config.yaml
vocab_size: 512
activation: "gelu"
positions: "learned"
attn_scale: 0.125
init_std_qkv: 0.0255
init_std_down: 0.0
optimizer: "soap_variant"
beta1: 0.95
beta2: 0.98
weight_decay: 0.11
warmup_steps: 200
seq_len: 128
doc_mask: true
steps: 3489
dataset: "wikipedia_en"
Each number is 128 + 32 x the weight over its row's rms, rounded and kept within 0 to 255. Layers, rows and columns count from 0. Numbers have three digits each. The size before them is the row's rms in percent of the matrix's.

# up: layer 3 MLP up, 1024x256, rms 0.139, rows 749-773, columns 128-255
# down: layer 3 MLP down (transposed), 1024x256, rms 0.138, rows 749-772, columns 128-255
up749 109:083138159107101153110079143146121133089143137181139098125133127100134070154125112066193188173146074152150101146171139132106039130203165089174123118099136082154123097120176128082142130137066156104130109161131087117085133129188094192130154127179104132153159166154095115193166138120114157126108131153128088162137146190098170156127138068155132165154128170110158115069096083122135120186140
down749 112:157157112135138145137130137098179133155117165123128130129156110078053090133166181123176131175153156204145148171152144110159107074142106115141168115122167105152167108140121145124075140095092145158113101171151090157094154171142122136054224174185135129120107156121196124152154141151117149146122128155182124212095188094150124087112123075137143174103050149106135116119126094151084140160156
up750 108:079108147125136139159174081162084147109166141148132144172055108137103105144104135133092101157083083159110145163104090139162125088151187139086124133137101134159188098128139174148115169082137116107121119186187139084231099113116136174092157160111133074140122149074114143170084207127097170126085141148106180181160133101155092164098140142135164156129085055180171164136091137170099123175140
down750 105:169119130136094168082135128169077112128143122141179143167149122072170115163184160089144137189113155142109095121145093084119150120098072189205118085110153148024127173184118102107105090128177134114141142082157130110209118094137154135107106120085126123155108107096122122162168091148171120147183160104128083081173163137115147081096169128112139074156142113133084166097128099090126066122153
up751 098:130067092132122135128114101110108150093212131137112131165124147148148119083137095149120147167095140152144078128068108089167138151188208155174190113204137119069150111130144115154097151130137151170123116132153144118142145082185087089132085044133208096142121129211183129121096127090186126166130138186152117181117112102114152090071152114084142140108212129139148070125115092116152134109178
down751 099:166134132072105089161157163119153127191146188105147111057152119088059121158106142143163144169198113116095147129145141121090149167095126142100126120153103178128119073087109077112104147102065037116140169173099087121118140119119161184088177144113129131153137093147161082085148119096181076106127154144135142088154124112140177187105166067116126120064143183101196146117116130179115094202066
up752 091:150080129161103127159113139150098126125166143108137176187142175154099134136055179169168133140145137181139115096113098116157131109144176112129063162124164113117136113154065152108121152132125205146115134144158118108061150135114083102151136128145094120161122232110125132089064129168138170103141114124129144131089113142088114134174115175144143091083177141112187109051088160128075142133172
down752 097:087078174102134142162142181106128121127172145108143147132142141172210099171175132074125125126145123114135144153144167147117127120172112084121133119165110136097134135140219070173115111136091143152165126156169152150155124166126194086143115129134180123135164070127105096166177184137148104113090211074149089118127116126197159141132102165109117084088094151155095055110127143176189121098137
up753 106:086079080137171112132158089161115128139096080128098120131155110117134115171048160154138178172160186151077119118187126101184118174104087140144115117124078117131103147106105083075194191086147114168105176108121094144087153159083120119172143127116172095097126133189160140134142163098133145044112136110120166161098129108149082186111206129131152106107132159096144110150103175193134136150132
down753 100:100164087181129108110064067120164181144114134146141107089185137094120151115142148138162123158092180132202135140139089101093088157136198132110140122129177105115096158151172151079099151090097126110126093148162080138075188111156182115149085151111122162135124162068170121119113141107162116057158160166109113128109179123141126193108150106101116225135120172158164136182157135144136134178088
up754 100:073099095140159137193149137079114186077150162121090084130111137095141124117116171151136064143142090140086122089128131135130113130040152134132077133140080097113106173144117118106131195167128125112181126114132117116147103084080142052117062152118147109173109069153187127128088037090141125049176149200157143111167110142165091159141084093150145108105114115105167131163139188168102111137114
down754 109:111105158138111150091192091138197162164146176111133105122129132022169101064171061128158146132121112125026113183133079077127079131145142109057170122091104140154107128144103146139124064136104087166115085051084139128125117123116092062131119127134131085100131185145168152154158154135175152172134074137141108131138192127113135158125109129086065136134119138147114122157114125128086085127124
up755 102:119149160143126140110120064139174142118124100097188119110105063160106096122168138138120128117123134127124116122179144096158140155141189153135148140155131111102121182131125096132080165161130148168069117090191108109132151152154164138077142125159149166096135136179150087120082130147136118123118129117078087104137160118100084113078230098148147129157135124148123173117111097081127174074080
down755 099:076101142156117102047133129142127157099175148102093169136147117124127141075082106156155114133132182085137141141125148083138077069101138181138108099124138166087127118162174129142191124145121164085178144151128122128136159128162096094146118186113170151155126112096195139103144137103111090124164077114164142181143120125160171174052175208177165076104125180122116114133120126150077124129084
up756 099:134188108186085141139130134121101100122148050166122135120131065111087153124151193136110090127144091088131094192083115114113106112114132085119131155188070128153066186082087085156168138153092117127141174150100117111110178138197076139079088145146162026128126135188155176150066066154109113104123161139127140140182116122156134092120127160175145176083099100104149126163136156205092083156111
down756 102:111107105086127147167141126078137118109146135146155159133132121120095160196183110133110156161134144076144129106142142119132073141108166104168127089097152163098127111140124160141104109104144127137157128105068073118166114109093111163154231161159145128129142122079131095152157154156153082154133060085140138121090166060124102134081146084110091223114188129183189092153093127081194071153159
up757 104:140191169154114104146170121182109126128079131110084130120151134167179153069119119129176155115111100151114110103138112167167142042168056061110132173033109103152114161109089082119160162108120126053155084147139144131174102157088119136120154076154213099081140148150141153137191163101089094153130096077108144085139139110187140095164143108148177089149096093146112111168117171104083100131140
down757 091:120171097100079147092113140135155128131123102122133167109129171095109129069150081117165105172099064122135164087128164108094139165142161108070048097168153163094175117173152136182108132129189198135160135182158118088149112100109124179104181178153131159116180141201125144112107088170098182154150042111086109131175111084169172089127123103118154148159117154146105182149128210149090151174109
up758 099:134131105127092186118143157113074093137130160083160182130157123141099076077148122118154137141090130136175135101129127120128087113125125173119147101082107132186117097061082093108138188152149121168189148151156147043112094101107077076118117172108069127082073107073178101134098166112087184168047110153152086077168087140104102160081119142165139114136126112127170095121168105169183073105153
down758 102:110151123109120105143093114099154084185157128089101129157167093155106203135093103104137116185137190162081073169129128135041140124172153141136101141146025198100148112160185140161088114116128127116081079103152069131139145174126175098112163153154072133094141190153170120105111118145163131125186048122136188196155171115091142159136125158102119143112103131132131168123081183140042141110099
up759 097:119096123109131144107107190153107151099140185143128110075149164148114142082159130198186090162112130196122138114127156059090200158107161105130149135146086113117097159103150146137075153110169124123114026085139143090163134165137148104149132107107157093153162091139194104205175147128076134158148159103206080176085158149153147100162125103173155128093182098144110129163100052150102120101135
down759 097:191146176141107099103130107125137121167120120142181143138168133169102140157116199075095151188114125091165120150121128083101095111168090169123095131153190084181118136116098087087082111171067108109102056149129135160132091135153112146135144099138170135141057127124150168095086116154137103143107132145100108094161081226128097084166099153139114131125173148123164115111142094114050149109171
up760 095:160146169065135122103115120155090102108124101133146127206099091156171160098178155164123115108065188150168204146176133127097111136155099106126134191131190174133094075101081091104086183090169132117226105140110125123167121104153134121164152090141095119091115157180120092107167134109107174154058110060125139179119122072173132124158150106113130138094133084182092142130064137120168138135128
down760 101:152111072148123151176150137125172141190099114148105105143138114096129153139189058156125153108149183136157190119128164120121052128159111132142115081084134108081216080105090156125105138160188153064156168142083119181127152101118144124150145109131164117115094074141155142076187120111134131126128152138084136115108115119167139129123106112122109166163148167117143137131117143148125065156053
up761 103:179178134101198115141123067160150117156080168166131045131118125136088116166121127187089100171128116104113164151102094144159132106114096106094127170123165122059133127133184112170138129114092099063067148092099108105102097138167154100087142146068185106131118102105156100146099179061162166114139131102108102173117115133125168125083136127141144174170121214090134155124094067120093122133107
down761 102:092146131160175148145112140128096149135142144104133100120093113086115159110108151133205092116115148054103107035156131113154049113150142114141151161129139123145173141196112136142091142107128100120164089121054164043144131152092168064147133162150121111167194110173126179151111157156122144087132089133067166137142127131147160156124166137145090172128125144157159123119184134106113220182087
up762 095:081118124125087174120115131107168132135075118163105087063077174178113134145115124079096103120100144102096088079078179090061133122138099062119059166161130104121161104137080104134117189116123135091044129143117146118139196152080157161111073079133116184183118106084133108157145142117105127156135118143111122129150150129071098115117142109114163153140141147164131074100114119148152151144102
down762 098:129169084078149091136162147126158127138183131111148135152138047113150183084111182117060119171184118087096122146152092151180165218192155122132101113104127171198154156132125163094116141105073118134134111083123199164149178131129134095122131116124067121146126131179123155083155138105142182113121111145103157135122110128164096175119118174144076145164192179129139144116132112152175079149145
up763 098:170114147130188083134179114127164092070124127141152109167155129127110136090116165103076124099113161135121134093115144179174110119089139051164095104152138058095101147140139123135176143122135156099151078112142089103097131187118128115073100120139137073117104140112142141083081142102121120133083102111127114086186109182156182147150131131113126085102170185090161155160097154163074116120164
down763 098:111135186160190179152095145113142074143151147143170102159072103179167117112122128164103113119152133100163137121187148148118165172147125124079125123062145126212162101183135151112107122170098099197132121094124166152166115062148078094086160104073145111082099119084118146153147129196130091118126147180095089139137143143114125066135132164135137106110134128148158144112108115132150120118111
up764 107:084176151102138109155127161124150093105145081105116151131122117147139149186142109185127100136144103143119109162067119190173096123136098065148064128160086129069109136127107105151121129135139149168137064157121151195119120175102148155131117149116083129104124079148179137107134162122129071125049196146137198077135122127111102084107099166177165151124134193111121080117183186093088087146175
down764 107:086137134135185117104139127125189095165153119105104106078126071133150139210090187115094099134140145087082135132116146187106126083125143142172079090121109112157124147156177144170116163118123133118137057180137123144079113160131088093120161165077100119134131093149151148130163132130157080149086124130137137088112100133182095083181107149114097155136147136175101132146131168122091104162165
up765 100:132160021143120103172118160124202080163112154099084139082172113136156209141138171163169168097133112119121081106132093148174121142110147183210123168157130147115109106133113101196178149149117116118050092091101134125105104165099086093158154172108111161078127181151155101118151217153136128131109114104124077108112111099114128126112149099111117180124083115132183115166100122143132122095158
down765 100:105135111095142183136065091108104135121113123114123122107099143120125109134197127127105069126113109142101175123141161156069126094176136080155137107092084136109137112078149181097169090140075146096071112166110143120179191157145093157125117058134137138119124103094211146130144137107118173122161132151119091144120162145107141119115111171158109141163177063213103105148191106151139041163187
up766 101:061117120208115093139183118132105077110140148199149072116131160134110127139165166100145107071169166132134152091148127149157117132059093114135162150144128079156149127145079123208121135128066135142116128143145124129107070126141173131183099128071141135121103129088122095122154076123086131094149122105083167099096129095165072095106138123056160105149090138102103138147168141083072129160120
down766 105:170125152116135135128084110174140135150144137129121126159073107158137139136079129132113157148103105067080103122170158216163155121163164139083116146143136158137145122092172159119106061147166128092126129128111151093110145145160174113179108184183086150154152110146168111105193104113145066113131115104143143111130135156087160158158112123108167180143084100135123114142174096115088143132154
up767 097:134105128105100168151110119142186097145131088112145135155125135106148131165147085104149140113098139187178103165121142130126132125124119140134140154128126091137217176201131070145105073150124124114161118113108105170119008146136142142186155169090062173086134152108129149146182104131101151119145110178107084105090101135055133069085096086183131142143113141153124208135084157135140112122079
down767 099:114153029130096156131131164149070080117149165135146179113108117072156100157153143136119144154109146109163140092102104132125150156180082105168133151082099077133122119097175093099124109101048141135180125104115098121198170132161083137142108123155091062103110088170158114111119137133144124120168146175148078099125163155107154167181142107137124131137121129097120127086131140070120117095136
up768 098:134117147176162157092071149142123171114152160144177096103200115136172174190118176219174159089176097126112229099136113177129139154118126093141038125119168131087138119110125122123117066128154087126119094146160200139123110190084124159152134111176134110145133122129122097133096165101138169105191118139117141140145141168077107089163078130128061130101131122129124098121202122125120109156107
down768 092:134105131101138098176185165135124107089105177084127111133132118108059137091142101093142074175094164163027113152156139109138122115142117126139207114126119167166093145132109111136166177117119118195140147104086050152127123111141172093078121155093156148159123191152076042123183101128078118167146144131171168137163091077196126102099136196147100120158108150148127113173115110195105178141164
up769 098:152123158109083133110115161109129155129138158122160118097085097085154185163101189100144134131085108054100142115110104141098113113065151137131089127150099055122102091184130138128160165169116159086115119089159130165125132069113106174098078106130177111087082124101127066139123111116123075178092132129213128109160069125076111159114132181124124167107126181112145119104119123114092144153144
down769 099:184145131160094157108184127145091101184070086164094129092164088115095137103095142147145116109157159140100101091167120101141121161099135089089115095130141166166151158106112192137161124087116127191118118163122081078155148173111173071155174098106085109160151113040101189141152185116143166143118195126130141049126121128131136111189179113154117098141093144149125076160107108155164106136147
up770 101:163092134122168117165070158167187166095177115163126089165138127129098191095121158112124047113094093162139104156122129118114105140082101165090145117092117074176188135116099096132090133151163113077096133115170096158180190089181090176160112170140166171110140159178134125090111138152173181098069096136163115165116181113114127130078090146120133128030120122107120077154132134177147195110132
down770 102:140167124121095099141168110120102136126177161153139118113147137128169108142126136121123113174151128092122165079087097097153119122144125103136153164150194107109101113118107166135142107101184170126143115122134130122069165179088063098162151167141101194082153127096126189114169063109072156116136068110103231147154127134069122139185119108204130141123092125105060183114110125137168128148142
up771 095:082094149099133117095137102114174045072087082103174133125125109132159113133137136131125173090137130132106194071095127176156055087129129140130117182126088106111198160080174151115136043105128187105149133116152212159119127172123121134090125147170129162078108126118148109132142084131123117168146111118111117164184184104126150088105145158091162158163133114104094167116097142144134147161069
down771 097:160116119101127100143091092182113196106132148139153123129133125083104184101155144172097086118137119132127140155153096127085165121116129086099140170151130144147151134142121132088129154121116111139129152135090161132160110105221196171193111188121128137134120212121195139105099193154134129124107129139135146138137180186080113132075104125156085044198120178163116122177105156132146134098121
up772 102:078122127161133083136100081088139146179105161169088145155111163105127090126120147145101147127103142124165102137069116125125136081117127174128149087166115129121148101091107120124156103103113117166140158077112179143135103104125149140133064137162122143094138162108142142136116145184131173117143154187132092051113098134126125120096111182164093177102111075162146083141100168186131116170143
down772 103:113143126092052198142129089099105127112100109126122128056121077088098104092130070117154169145145163149171174101111134186111115107138125108140153049105121140095156075074140092132109153145121121105158061121165129088207174179143095152188118167097143135063113111166091174072085137141112126098084151143066136170172126117150156151112159124140109118171157041147123116128110118135138092099087
up773 097:083103120121142073097119095136174156148098174100102078180129115123118170085164121139149130129177132144064102171073144112114104096150103104193127152134079173109165127123089114082121088150142143136157113146076122134103115141083176138156116135146156127118066156148132075104121122171114120127120103121143102147077051156107137116161112091126127142141097126131089146108117090135106135180113